{
  "n_head": 2,
  "head_dim": 64,
  "norm_eps": 1e-05,
  "qk_norm": false,
  "attn_scale": 0.125,
  "init_std_down": 0.0104,
  "final_lr_fraction": 0.0,
  "seq_len": 128
}
Each number is 500 + 25 x the weight over its row's rms, rounded and kept within 0 to 999. Layers, rows and columns count from 0. Numbers have three digits each. The size before them is the row's rms in percent of the matrix's.

# up: layer 3 MLP up, 640x128, rms 0.0574, rows 49-101, columns 0-127
# down: layer 3 MLP down (transposed), 640x128, rms 0.0211, rows 49-100, columns 0-127
up49 109:485486478532526498511473475531464494572479515523550537503523503466530528488448516480490470494528515489546496470479456513499542493483504487505468472528487480472473538464486519507476496479467481482489508504524505539538477473478509508478476520492483495500460504470475494495510522492534477538506463517479431506509480527509517491501562524522521511523560497496488497513484517486469500519476
down49 109:518421488541524513477498502513463488499430537477518474542508511501526524469485487508523502460477489518528510486498464509467508491508515510505519521462531480492477503508500518489488459492513473493490507488507488541498545497509501490547479481456507504514479509482472461528504469479508507485501562483496423515517472491529466526492461511548509466494522531527512512517496557507487518485516
up50 106:505509495538503488552542522469509466533496532535504512474505519482485495507523478484506488531543497521494512497558458468472522517478456515469476504473488490492520496509494505484490479492459470534469475525513466511482492494511473524521512497512531504521540470508517479518542489482535503505461533511513474478564480478512483487562498516479479504458531449515491512502533499560477488544477
down50 096:535515505502522518500540521511505568481505484493489490505511487451488495503513497478532472502500463492540507477492488536503515508490520481515487520458497484485494471533564492556519563473454489506484477468501503499525504527453466490515473478512552477494512487485492463516494511490484473568510479511457509477506535521542502484510479495484477471458497476495466514463470489489501547503462
up51 097:470491506488558477463525501489521511447483463504480495535528487529537524531483489472494554514526527484527462490461491524475533477486446495505485502522502528476524467513530503518507536515480503455509494531478505533498511475463449511473538490478483508497509498531486528484498468487512509506490540538512531475528459507468510543480518508477513496530510557514498515473501466503526497451525
down51 082:498519459531479473493537532516553459484467470473478541499513533483535530533515490463471521534530514490552486488473494472505503493493483460492469488493486530523495497539485506495468480511525482482495488506518510528491498507470463559513480511457512498504510477504447510498518478480515539481524490594528531501504488494496499524547510447542503483467514505486516502509499477497512508501477
up52 114:481434536520511496494482499497481456457551490492498484482506503491509483522495565474524499521534493465492545475471496519492523488484514534512510507496478501499452559461504532523486514521519466490494516481525480493504505533522449460544477502437498469549499513490499510488502492504476456549524519493495493522502437507486495480507516540519511488484476509521528534469470509510505521497485
down52 112:484469508538527499491468512514508534523483534508488488508526490490486488535532497492497492519529498477497494460488527460492530471521473516517458547503531482493469526448501513494460496507494555463555512482532502459493504528526530486487505488445472460505497489534474493481500499523522512560439484487455499545510514489481465497485534525558491487489533489498487494508484468479531502476486
up53 104:502513476484494493488476462549446475509500542465564472445490500487501506554502505500513493495469514490486507494518482469500497497535495523518506565525537554486520516518526495483507509498492475528489502512484500470494534545477478484443466547466472502491513485472506472515509515534459522483489503505504506484495498551533504487558464489510542502540501501492508479502477503478520503495447
down53 096:491491520484439541472452498480518493540545499476486514494508502484501499500547483493542517506485510514501469498518548475481523488470505511517528509517514532493480539472507504561499504478486502492514466524504574467502490506490474496459517501520480483563467505468516537511513490467470519490478501485466476471498476539469497468521505526521516454487514508486490535527521472504446520470531
up54 087:479506458472463520544474463511511447502516503517510545533512495507451500502471538467523492495527485492452542480507496480491533480510541481539508485522502505533492485466517469497512515488471523459510531550491497525537476541491516496519459461498456480508496470504535464532529469517495509533504479503473535507529465495488514483543490509525500521493527520539500472514460498487529485541493
down54 086:529483497520514506475535479485521526483500525472521523486490490508485497503500549455485467525486525497492493446516495476496477512492528548503504486520519507494517508503463505523536438504529493462522533515433489521496500475490464535509495495511527488538516487442497482551506482511475517488508511469520523537445510497510474528540466535480508523452508540540491472497452531506530476489508
up55 115:492477491471503447457497467505537514514460498507491511484458482535494474534524548516535489536511499447516540517493442467517520530535488533522511485521484439489516498471495481499483507506506500493491514493521490514534489485515452507484503505481456475546506506468511516472497480478554471519482518513491474523494535530483549499490497499482486493537459514515513549477516502505486534440500
down55 118:505487499503506470482537499475539487502484491496490493483472469518493521488482500506527523501581487518511503503509538503471522531541484548504502495501466454527508499443515476543496496518505520555500490467519467475485490508541486491522533465495541502521489488525504542468537480492470483502515491501524476512527495536456521540528473464471481512496456507472487543512507464504460443480504
up56 114:451506475500487498517478498511486462513458517473535514495494483481495520507503519521520463470486513524498481499554444513503553510536495514472476470547479513474464480479487517480471478496481469458502528510499540511481470429480495491547499514504505463507534460467531493509483512494546504508493519509520475569497497524547503509497500514525494492535515518518505478479475463479505524457467
down56 114:473481510518494532480504455478488453500471524486483516532500453498525496507444486480479534503517497481471504527529552483520526515499482475537522493517492469490507490483451530498523485485528507485510472494552530521505537456507505484525506497504464518517474518468488503435537565524519460485455487499517457546520472518501494530534516517492501514517510494513515526477496540499476497464467
up57 108:478500510491500515486500524472490552545506544544515465502486468488478465491498466499478503525510530509491535518534467451526531491491502497481498479497529481461489480531483482478516490475510488504514482452485488524497485480506503492498531487518496515485536488471503498469506479516499482502509501547479521488517509513518495589575511472464469551504464477482514489532531487464496537509560
down57 104:528512492481481503520465549496487530442476487521453527532492546504448490510465492470489497522510518518461495464465521467502507508500538467520506488510503507477475533496512448466529434487500480507524521497502505540497573495517453507491526538534491505472504482469521488497504523515495512484516494488471471549490470524530495538499520492521500480499503547533457516477482486509501514479515
up58 115:498455466498458496506477523493527509487484488499554469495452536523473527516509527483481463536536491519499534506528555496518533513556481506490494486496514498499508498524458533491500463512502531498494502518511492446498483572523485512496500487445478455489487506516536500484513542509508501495510552504448494475539457523502481518492502484499477462517495444469506500486487514484472477506528
down58 131:520529484493522505485494517457529516480468503531536479521496508462466500493523467467542510499483508520543486528468442500532497466491509493492467498508570482510504485475471528499508482517511500517500505503529502516495522521493494568524475547532516450489504512500540472500505510533509526444495445531466457479489486533488507490494492528532500491443483524521489520490470480473515483501462
up59 100:514504534489471505512532507512461446502511424484505501552459544533488511486474483487509464499518538497520521506482497490465487508497501511498475495485497482465502542509518519499503525509515505481495505516475530534454501552474485537550510520469512497499518558470474513470562512482506493532541498489557502521491471534482473457483522482485494468489480502517528483527507482484527476480522
down59 102:526482491484511559511499469458485511533499510512518480533525463489498467469525493519481497526497529504503520493466481482507520490525477483472519480527541460448501487544497475509513472468504536534513474532482551503494504502496473525491457478483533528500466517506541458473547499517542499508497519546498515554490477511495466543500476483532475501536483474485514506490543490485495492541451
up60 091:459470515519472502495529502482472496517506505488523504439500476495523532532511510503514463454544491483430478542503492466521521547488501469494495491534505485485507472492453506519562457487496520510534533501517463493493500482495529512467543489480516498489496525486482520503489502509489491523516491514487493478551434491516461500521555506479529492483509470502514480473485525532521457487548
down60 090:513466487546504540502508520444446532474484529520509480480488520480518487485519493493496497483527534470492493525527490449480499532511491489488534467530533451483496539465490487530525475490525500504547526501527499484502507485514469520510505429493528490489512514476463503527469473488520481473450506490508510485512462519511498537503551520497515509553523490508487540460486484503481535457540
up61 081:502516483496509500503506474488513496467500497494476497479503510487440510515499501507508533491493484537526498466486508520536519518462507517510527544480494493487492531515469477532511523482524525501506514517471504503492523478516537473544489511518440516416505520488491481467501535492487510513485470484531526554522590467494498534477462513513496508560509531532492497467491452517538504468511
down61 081:496491498547506473499497540495543507517497475510468492506524532485497483478515492480465489491493534493516490533508477445502481470537504477498493484488519507467508471493490480551494521492497510562482518518504463542447506519494524490557462479496502518495493425472534478479471513493482453510451507479527462510491504566490455504491506515501464501484489486519490553513479486525542504498483
up62 086:485501483556489494497489489535471500516504506470470504544525502494469497498495475448462475489532493517486529510437511503472455512472512476492508494521465544515492483521505506489531480533539504485539502480534538477494508489502544477491458549504507490505506530521542481497433522466479509454475542487532510502548482472488522492509525502468516514487479464540509490485470526501504514507454
down62 080:519545527531539516561508524511494483515561505462522480514520519509519488496450494488466531527500490491470460515429474513539473520473497470506471498516480488522470487528513510501473494476479494519519492525485482421538494532519483476497500477525513497481466477496503526483467494463527539524545523499542490486499472510485490507496536489499457496471467486506535482510497504507524539512499
up63 107:488522535530514514526553495504517511512462464497522544531508529518571483511483522505517495481495515505460487521501412540489519517484447478471516452462519500469515496515504479522489502469490468501504510509503510528471499536496515500535549485483512509497505490486501516462509500504513485477500523533523473446480460498534474484473488529521495459511499448503506528536520519523461500495492
down63 102:517490521534500534530482501507506507463493495433513482511473522508525506508457510534489481467549511522462490493488512505499548543507499466505488479456484489461488502508514513523475511493479510509510499519491526529495473476500476452546488436498512472487492466552479513484495529522484462544503478562506480504455518491540466474482504517542482490521524487474491558476509525499474511524499
up64 108:470503523474552506486481491537495460489531498519494507506494479498518542507491502494512440521545514459526508489509478528476525487455547444495486515444489490512486512496545552471520517491471452493473482457513480507509475483543489509497525488510497479449490510528513449547521512491508474513504531489513512515569496476528451504495467506508485488508509520513496479466493516500464493501526
down64 091:473510485492505492495472477489481479494493514508499537544492476471490492508498480542516523503490494483529499492460549510494522496466506516537456528535479491487476498480532503515482507500528516486534516486489484515522468461520542520578563480462511484464515469521509493520515508430483468501557536488479495537511529462489470492532489477528497511477500473502464493487475492495507444485533
up65 096:467547495520510512460458540504479475532506503508552492470450546487499550542462505507489499487522493497490560499516485528490484513519476504461543510462522522515521492478492492519518480508496484484484488494487513513493489512464486515468515547518527518427471524542516496483464478491501519521538511517493484481494448487512522528477525485548532505498530503483497476520465538463473494487505
down65 092:499520463520493500494470540552508504536491491512491506476523516461521498571457501512496521474520491568470465515500485488489511489501469485467541506473492505500519478490512492529483468512498496531508507514498470503503518540506513539495561514467538512449476517472471467495527461519450484517503502473544552496494484514522513513493505510516531497446527482531489505522472478466536520476491
up66 107:507475474506532484500492484522533514510468501509485475529493526542524529488441499482476502483506485466461539521513458514523548513534519492484523506473511478449481502532490479496530467520505503503492444504499504554462504499487522528490503537502515507488491484515544504492526465499537480457520470500491529473449478443473515498547495540492501466489528515516521479509465486499522505499565
down66 099:488517549515507506439506538523513524476508515522470496510497523507523505475448492479474514482515501541459480478492529519486467516505451473495514481465524530547520540495513494508533510513473472509497498481471489517496506451482508513461458491525525503487491516519523464494524434486472496493447554559520539487490504456510501512473522499526534491494486543502472484518511486514533489483494
up67 120:485534540504505519525509514511427475534534540484516504487463543478485486497532467465508520509570498507485513481497502486486503505471522485476515521529494514494443456468531495482465459526531504523435503488539529535496497486499482467472460493521519490531476477493501490478532522526500506466494501490468488478510469546453481491504496506545510489481508492499504480517552509490519485531494
down67 119:485540526469573455528497472518523488479511474470533487567487490523469517474503497459503475494508524483482485512456506516498474469475508440476534531535538535479489493488535473458512498516490508525474491493521497547507513470496509456469507502506489507503481497545523546491494486493456530504483475524485489516462511527463496489492493465497493510507502497509483517503550472534530524498534
up68 081:455499458484506496466488497504522479511517510512541504493513555532510516523493492471503504481510513477497536507472456475489537478488506517470483460500511536546532548508512514462471510533473523477531475486512478550505462523465470501485530531444466505467512522512509502497496470501469483490508535507485460462550488481500523505446521473511501479472536451480510498510507504465485463484473
down68 089:478525513500507511480492481546509504502514470546544530530476556479537473474485489474490493484494493511514501524486506484467519492510471527455487551486451504506520531519518505508506473476522487499549480492485438518520497508499448546521560477491525528533514528525513501491497484502484479491502473505537491484507473477530476546509542496484535459443484498506517477526472527500542485475505
up69 059:507499454493443512460520525460516470499491486495523516493541511482462521547463531498533485520475492457479511489528517533521493490490507475502542513547490515484506519483469519528510527459519525546554535524505499465505510482497515507496532482489561509439492518510513520498455481503461469502547487493482528519453501477497523480484497510508481509505496515464513471498463498523488507554497
down69 057:483455489495569457428491489493474528498517499476480481486481512507499522511503500485544471503552495459481534544518494526501510514533502474474527472485484503508491488505503491492459475469475488513482492568491544501502484509487491499494511465476508529492542508504494488488521562512507441501494526499469493503525447509545480483478549496500474505502545466474502483515489485475526486531514
up70 077:512510495460491551478502493500532494501486479518473495533504495470517483495528478505502512474465509527491503525471418470517514521517516486536537461505493499522453488554481507479470514489492499499483492523527488539492483489540495480506533492497531521511467488481489489532494519494469510520503534555503509583491515486521487528556525510465512448471498502537508505538487488478511519447501
down70 069:478473528471498505511459487497490512506487579529514549562536479506506511488515483444488491462493521470500485515477572509500471532492492534512461490496516493513491484510456451474487499512527489498458537479490481544509559493494499541488513506528444513493511493516502490525483506477530489517491480497549501464525499479501515485465498496496513506526499521492536515513477511464491536473472
up71 092:469445472522452517458518520531493504516411469531522505493498473517504500520477538529467560526484504475495527508525525478488549527570505493515518489530482481501498521494481489558498482502490502483493466519509497495479471483533471508504499495468471510463491484486520503477554478506499521481491534469514526484493497511514495528489531521496502531543502490514472480486498533535493538477516
down71 100:543508517491509524483465503426545495461517494514492447489491494501510527488481483520501480494441522484537478494451543522481552510515487507490494465500504487537544517499515505476478522496545466529465491516536496529456491480518534543516481479502505535534516487489507489513515531523504534500503446488481501487452476518491476508475488508440496512502499486514489505512527488472465508464465
up72 128:495523529463491479508491493531506488467495488527484460501479549518520495463516514497466484480496476505487532456530482510494503548524532523471504511475541499538495520502462504496483483485520518531492469539478500527452493553516497489540519471498506465522497467503518514526518536504500484501502488507487468507535447479540457439516459469499503491519524472503495532511502474533543469469553
down72 127:548492477543522481495474537477514456497492511481507496496508530489466540469517479526513485476480470501503475495485447550492505493520499441488524504511531470492463456524521502518522480481469505546479540531516474497524470496525543506497557508490499517492524479487488452468474535497476517481445480543473472491525506480470497533499502505513499490504492514533479536520484510532477514512445
up73 106:508483476508514481460490493495505468498499480496544524502482531537506465550484506501447483453496501488493511535492521485514520521510469510502470469468460515459509531502519537479543507501503518498522473533518506477459501533521511533492487517443503491475514509466499500532494476527479497451509530463492456458513501497509507496498525473473465465523492475528461538517514538505531529432461
down73 103:497501484455509497502522505466475519485507503491502513512456522505499459498468499481516448483523504541508493510443508504494506505477424509511492506462500482464516560494526530457494489485500494541508514496539472521523520478509480542503495487507547527550546535489499545503480490475473531491490445472522457489463491482477519530514515491521539496487516472494497493542518511460532506473487
up74 106:494480534477473443471483528535490429498516478497513525490447494491486541550532507497543511533511459515485517475445517523506473523485487450494478499479475512504482506505528493528504508492516533498478472496496483456531524528520514530524500491481451539493488511498506457500485511527482505485538454488485500456497532465498488526541460483505499495511516555477533499495483530481499514518484
down74 107:494504511474491532465489497469508504475503523526532505526502490510484541505485487528499487552516459516470516450483477442496472523498501500500511464526475532511475503515489523496505562512501504524562491539477518506503457504481503500468490539527505517508479515510500501456505477517519487494449473543477540489521504480466519507525532507496499524546403497467537509493477488518490526501504
up75 090:496492528490501486532521525505481518484501548516518516505501492517489488485508500509438469539518502496471489444501451480507515508475483533503482535497508546517512490508494491475480509503523510482434483476515500491551491481499521528477494525511505513430470483556546467506467514496489503515478486494491537514475418517509519523550488461565530484547494518480502504497507507490489492513498
down75 086:499513550509476510555519510450501529480512496539488489520479519506525482512493576536474459531529497507445493470483533497519433510495504484498525487521521482469541543503547482466511493495490518496525471495504467482516485555537468495508526507512470526505505512518487462516492503518449486485475497500506522492474507513528567518484476523495507494511465484490490487536527477499519487472506
up76 108:487486506503515508492501496490526505487512481502463511547488470489473509521497463529509485525544494512470496475498485504496489463521519494506501476469512516511471515540473463495514459517480471518485509501520449492474491487549494501514534469510530516517467473550542470477490530501477497535531499512522530464531519487484495494449553503537504506484497498510496478521510546488536394506543
down76 107:465498494486475519482463477502535491460523506545484493510522461544482519487487468486531530498510484516499471515506574472518472535495492514498495503470515512449521510483501489448557497502466491526504446503498489487491507453539480505470542495491532503496471511500525509518519481477482488483503493482508495507532497497510525505544482501551516490496540527499502475577524540448464492487501
up77 086:506473468527503517503497543482468518530469489508496479483487484492500524503472476528518498495488469522522486523514513537513474515475476509517545520493458506536449516508476455502508503496504486501462473506512488505477492495482522472475478462503450528476525520487499518442486473494499533461470518535551531529519502502480523505493466540509494483515462560474455517495468526458492568488535
down77 080:484506522476476520491491540489493531516523506498536498507446510522499505499504500494457433504480486457506501533500478462517488491481534481459505541489500498521462448474531482508500458521500505524480480542531465462529543492448582459485482520524515494483502496484477496501476497543497468508452504491516505470488506480455470512495461523487478507492519506490470531529488512461491511491492
up78 104:496525514465547489510508505503480498488455516498500424503435496494517527526470469503471492477524514505522513498528476510525518497453471505495520506465524533486507469529514496474504481480467541532456512475519536509490505445472530507463492491491521530481497520516472465527475444496509487488515502502524503512495513524513474504465529478498538549487480570482483482500485502469472525464483
down78 109:501543513518493515520478530527494535520497474478500509490500500513495456552470483499483538486493470449516499483497537502514474477471524467502459486489446513510511505501569534512513472458499508485520514515470537501499524484490533496504504552490444488486531513458506524546528488487458500487546494452504529482511543495516497460499489532502512504489490483521542436504520506466478508490488
up79 110:489478508492480508483465527549492506497525505514493473467462510520502499487488532531477469520499491501514531482496523503499483562560540537521464521481501494486527512512456465463502482490511536560493474485501494535474520483528509501512480500486509473513501445511505535498507479523506541532459494465472504479519480487495503527505487517508566537485482469445520514504513487509478542549544
down79 104:520480507551521513508480517495476547492497530487493470442479516519490502476495527528492518490499491488515521494550509541538535490493515469533489522515494527555543482486468518511461540493473464457502512482521486470457455489474550503511470503488476506456509457503454439487509511513497498515455491550495463514487506513481507518492521496547541509477466478512499488488497511516518499520483
up80 087:496530517496562488479513454525518491464510478516494499474558512491521489505515501481466460503487532478499481546497516483483458508506490496476523490496455491478478562508492530512523513491545447471505504482511521512528507545492491503500479530465511519469495533489502516467491495489466479458535514493538513517472438483498470533489499515470519454473493511558485511492505500520477458504455
down80 088:480526519506556473500474474526536567501514505506507506474530517502492456515531525518449491514513519463469528547512505514504505492484467539456501496480506490480523534524529504502485459465492518482524517469507496487520475527505503491526440510428502492504448471499485494497472452481499473490492456542505505497508464520496508512476520499554499495480499487469480495480541490470520537500478
up81 117:484496554502527526491519481530475537538501514497474568476514550495476457501472510486495492524508498509506518492491449487488518540483487519469509511491508502455509472526511519506474516508479506463455535510486470525478507507485484493535503500527509541459529498518462523534488479491460533505464513534497537515534485512468512481496461480513532461521474489478541471496488483502461520431514
down81 131:485506482522490448511510512490485467515537522502469483553530524469498504558488524466495501517527481467509525519513483508473442486506446507468479470487522533462523512483488539465554515460538487502524473494456504541461466507483503528480523502520505492515493496520497501505494537514507523482535533471483489486498513543495499458540539516509466524509535520450496484487509521512524475525499
up82 127:509511533480495473504478463504505487482504469532511517515487535528466518503536512512471478513495497481445526481477467498446437512464507485481539506511485497500516502515505505499476481501483508489467528501505481481496529478520504481469469511522514527524473484545543551501493489517472493487440509486495520559493586500496479466482481474510498551511518548534529501507518462522505465495512
down82 139:494467499519453501489485523477487514508482492571523510531529515479511496494485501512504475505499531469531508529545486475502504497512506559491472524566491483502512485496470494490492536495521511483504542503460470544504500529484503492509468478521467512505518489594467504483471513496518503520426503480497458486533442503504501492483472465486506487503490520519499508460469494483532487464514
up83 099:461515465486523485475479522518490483487487545544535506487482479478511512460506524530479462468523509503448507533510526516486467482506486490478514520504523530521465508503513487488526536538544502486496460490475434554525538483529498515493470534479507498482571506524502514517473506529478490482533495481553510464513529481494484467481488499504477540521487519509550511480496543492496482504471
down83 097:499452488528479494475498528498501492455510525504532520502472467527555486481517478503434517515518480540450450487492465535470551527537471479483511508533497492501469507508516506525484539550522510502534463476504483493466479469491461537504517475508485512517498514491469466519520495479510445465520480534518519489495495474483452479552500492507478522507511522508496529501515491474517469526492
up84 120:481482503499466533538506491474519519519507513547502452484507525518564538511485482464490488544536514507511563514513460465536535544457475531479498497513484459512496479512462505523501475469465493451491494475526487495510479504497435508471508489490496506520502459484488508489519477494505462511489526507470460532517466499485503515536511512506499525513556485510480530481496508524542505535479
down84 122:516544526495493493526518513514533542467515424528485488530455507470530501500500470493523527506519475512487506532466525572485525495484515490506449503450486458493497495512513517508486485506509467512496491528495463506468526513513447497489552509512484515542492534496510475505493475493453519504468498496465509498478529497488474489486524474522537459450490551496549508505509497498477493501463
up85 093:504499495552512499450447517545482498500515522486495500445491483519508522540481517488506484519521478520471482491455469520517486514530502470528459530502538533506432491511524537471503515481483474488514496491462481494517533466527499519471483527498499548498462514515464499492503470485549481523475541511502481513533530494499568482482521491484538508504467539495487498472495505492441504502492
down85 084:480508522466486531491474518442509493493476512508517498516526518547491514550492499462481519537477470523502441452461492507550498481516549512518499512501499553528502470474514506517539470517475463482481483489525539521482518502481499511468503526492501566535480523498466517460505482502476511528504506511454466495519528485453525488507505507521503485538523519504489510496473519495462542536479
up86 124:531492510470531449494491501476497509458492494469493484554470526534519499499493484494463475519517524470548488533535454480517502504516505493511491512479505541506448483504548510515505498497482524511455506499531483470477496479513517519421468471479527513526523498567492509480557459501523499504493512515536484509504504521512505531458459485536461506529482502479487496472522482487497512485464
down86 127:537502530538485472482539527525490489528512498490484488495464550524531496513467533517492506505525507484501511478522535497505507499511524481480534521511467574494522482498492479496499455495497527457474500494508477523447536517465480467515475420520535497486503496510496517525469486525483484509459478484511552506517520516513475530479548489484467507482506470491528481492519465528485480518558
up87 105:494475484475490444507480499511472417495476485474494466481496524482492467487485490530573499474541524502524484501506544512504456486497453465515505482442477512484505520512481528510520540547518534498482494536487513496514512508500473507501503529489493499496559519475521493506480471503470537458463474494518532518530460527524498515511512522490459475530492534493514475498479526483469514517506
down87 101:505539529497494546506508494518489490447489519481469476521505479502517499490538481527527539472471490498503483494519473539534548473508507499488490494484516437474461495523486517565506489493503470528485489529510524473494521525525483466508534551494520517540486534507495506492529517476496498464511464490523493521522483485483486544518471487482518470491459484522515463491511534505510525509405
up88 099:480526512503500530494503493470498463468532482500474550486499501458504485512521505519492517543520500501471471452496527507482479510501471526537534471533504535519494495513499517477521488477532490485512508479520497506489530474504493475503491536497497547477509496564479515510467554491500527510498517466493551507465546460466523504535472508465460493528480506574520474519446510507504489493447
down88 102:546484502505511479523464533473477493521502539515491552472510496460479503484448469497494482505531474533505481507466491493513497540488492512468560483521497505488561482489495514523511449458476461506506498485520514510520480495512490494514487493470488525516531462483505510494479552543504539536508502522465496507515519478499497516521450550511469482469462517541571501469502475506518508518493
up89 098:536479513513485473521493530512481508536497475521477518503476474485491522503489517496485541500483479510494478493529457498494521546527486506496508457507494503456506514442504538509483476515505463495513501494502531520469501531507468555507547461451481474542519529473465502504504484458516511475470505506457486480497424482551476495545468499510523485543506501513494527515491465511462554500496
down89 109:503487452502524526540462485527555464530517482488532517505536474528509506518528528539511473508502499497492486491486521473495531514511418507497499499518478501470492518507478474490499545533472478514504515496514511515498491486537483449477520518490478500457502509497490484484541560491511512540542492483516489488466487506514460515507456510497460473470521553476453516504488477526473518508446
up90 102:518511462451478517516486468512488445487517507484501540502494485514531472525482508507523496526495513463526500553545510536477497509477511518504548537488479512513517517502496477480467504498539519510496444505531480484517533502474521511499465489542486491498464462519506461489501535514479550500502530470531487490462511515528484540433486467516524515492470543494507494486484506560493487499450
down90 088:506510483525499521478506510517497536529500510483518524495533489505491522519517536465506506494476464493514548484466534481478499503527523465500514509521491523452469492523516525467495487514499469468512452518511484526457516461536472497470516523517473461510515485496545477462497507536520486481541500494523469494469565465446475507466531449508534483478471477439500502497548520508492482489492
up91 109:484509523484505520495492501518458505491497511503525498453498517514523476478481518523490539511480553495482521492514601479463497531509519544449510502514501513531502515473497494452535505527528520483504517519481501524492499527509427470473478458518475479457511525512488540489447472531471519513464516485478527507493493492521530514474511515518486478536451510476512522509492534510488520482499
down91 125:498539501529478493489483494486526511493475513524498475515508531532486528508500485504515508489459489554500486488520502530477502482508495486495507502469543508506495535531495501534488530470519496489489466501496475435458498483500471523511466535535484485487510524451571509516493493490551456453441538525472487461522535498483449553494493505517510507546523503467527480537538502497491505497485
up92 090:491460509535474518486504508526518469479505515548511493449503473478496506473548526540536488507498482523504538457488525527481481481530513495513523488510478481440528469467485491496529509501498509501491476447487478475515516482528533475511465528509501515554474524540519479456469506524542484520514513538517504482526534538497452468510494504476544530505491478531484522523455523521528489490492
down92 096:495537506512512547474514546513466495540544540508489523482474500511511533452492481457512506496535517501492479542500501507454494504503469552490474513467503472532534472488528520487521533495506481427484469478488519461465472508488502500487493493500524504490455520525474498454515466506522469525486491535482522490505469488495470509523497447522516497454508533492528516545507537467528492494500
up93 098:474493440496525549482487483531493443516496509481489520480499514570552497522473519512509531506505451547517529521533485480485472507506508501479524515530496460514462534522508492472501518494496522547486518476511513541471490488472484490527507480513478479480484485509536457536539456499501535510510472528519475496475484528472516437490482516536517500506498510538512504476495465486472531500523
down93 092:473468518495492526425542513516532534533495453513519487510465460478526473501469510488495486487498485517535545531477500499457541500456502491485543499467499502488493507525529494509545487507506456472498523495466526498504516511461525505541501533553531461500476472497459488527489476493485509532538516497507486515473496495524461486473527484483509520482491466458512539485521516449512486507516
up94 087:507476526519498485459497504502510524549521466490506504446526475470519511450491487496508512504485498502546496483525450505491544449519492539460535528500525521468487481481475512524503517445477484497478516493459515447506457511500509514518485492498445449554543479502536489507556484495512525487472536555491480493517479502481510490482486516548487501500495500516504469494518472528499488490512
down94 092:485519548500527503447492485522488544511478500457515481496481497518506523458470497530513466510451488501473474486487506492451525456542500513504513483508527504500538503489511515534497494479492533505498508486512483491505459473519483518448514469520526480478531528478509531511482542487466494518496535506478478504534482563479490515409501507526503496481535538529469451479510519512498513525479
up95 095:483493443491537486477502475516507477540472480509502507538518530452506525500514507502555508495488480533487520494489480492482474526547525476493504460510505529522517522490519507502477464528496523518503517446491514479511539522479491524494482486489520469498442473487540491499524478487511501472477511539528453473448461506493462524492524493515493488522503432460493487514552490510491507560525
down95 088:526497503490557511522514490503541480527485457498529509486510524468494500492526515486490532537482493478499539513466491477534495466498454496504547540521480521513533477509545514498444511527500510457509490487501477456556495475502530517493524522491490497521444476488506503519477522486483474497565499514477501499478468520503500484488467468487479520416483483524480479473496527502540531508491
up96 093:501499511479493497493520512509521461523448481509549528449486520507505538458522515511501495535508515528498459516532502509478443483546546505526509447466486489499518484499508506510510513465516492464487484511463512454484525508495516488532506535475487494444544522484473512521507527495493552458515487504462476463535501510526500551544465534495514491501507500525506491493466469457498509527507
down96 085:478507478507495526480509531518470514516486483463549534499414527489485473530504457520547510504494453507504515537532521508495485526507512499508527484502483452536487472483507532534520532463488492497532511507529463453487511483469498481468483528472521479496487476534446488533465488485466502498462497514473510485513517483510479518526504504516528473444518521509465526467527512496480482541497
up97 100:497503499466489513469471497506487446472502504486485485515481477513453508471523550518519496490499534552520521497498487493499462485512488462545486514478530513485538469466502479466541527495522483487529508506472468501524450470469540518489501461514463492535487505504486487539461544506515483527498507532546532497508567526529470496519472490432527514494472518501527475515518484509500488498518
down97 094:491524488540504475450519526472533470503482502474482492524493480540480510480477506469492496474512490509553465540465456538490498524490517445536487479465532509506491506508490509514520489477475504522491518493494511525482468490541524518458451524463517473510493501537535484514457504488516495463463479517488548474524526493467523545481472497511563491491542540473522471513508506495469503497505
up98 088:521479482532528489479490539511514481542466454480474542450518465506510500482490509517522506560534483456506532505478474518484502457524507517543494488485496444490523527534527501544544519489497460511550500459456499507518514530489489506494511486522505517482514495527484458512538481489508531511494522466518514527502506440481492514508484472481522506536508516549517528495454512496519493505527
down98 078:480507488538517481460526520483536472505467505494488510484507510474511447502489515543471488503514523509485534500493547492494516475560459464491549520531511499518524464502483508492459453502478473540547487501497546490515478504465489526479507452501523506526490491540463475498530488485477485540472487542537483520506506470474484484507559448505503526483475511495500485521504470527488481491541
up99 114:509467407504511463525452505510499488490486506538499481443471533481468520461536524508490459514485506515469524511517507473482522519476521490485447457522502519501505513491495514520504523461532472493538502520506520493474498551513515530550491471518458470479535491511511452472525520529519516518524513511501518475503519477480493504511509507500460503495514522489468510493495488490456485515437
down99 119:484538465487526476496488520464488524500521520505516453507494510513453503475555487484506469492492495510493514534464460481524465534486482495485508523492539492487505521494473511454515501506515498492498483469562484540482509532467487501542495478471519469486502511479551485471462498520474527502481497542510531495507453523528464457519503515526489469478461523568456501501476515522488525483461
up100 098:527507509528526486520504500502528524506466497478507561536552473515476459465508521502519512493500477536520486482487506506489505472461533494525508480467491511536528527483520519515508493517521481476478484483440513488483515527508492458562483490529490474493507548480500493527514580488485469462497515486486532509511527466491486470517465482491501491471530507521469501516499478564508449463494
down100 104:504512518481540540449502502532531508488466476463495499502491492464500510508497553486558563519520515536486468508473514503468496469455516478499504507469474498515464470494490487492473498448456483494496496445508506495484478539545486513542481502527492562471511505473513511521474471517475508484493500501522510526486521514511486481486500519494516471441452490491528510545516458517484505477511
up101 097:541554500476486475527428478494513458500482484457520494463480507524465521513494452532495502498515481475474467482473506520500529517498475487498565509498496508519508469538483484480500546495505502484520496505470478434475503531484534510503480531545486499461506529518486494486485517493487533466501530518526489487514529524502470543513473497468496502541547544522508490521466489474522503534497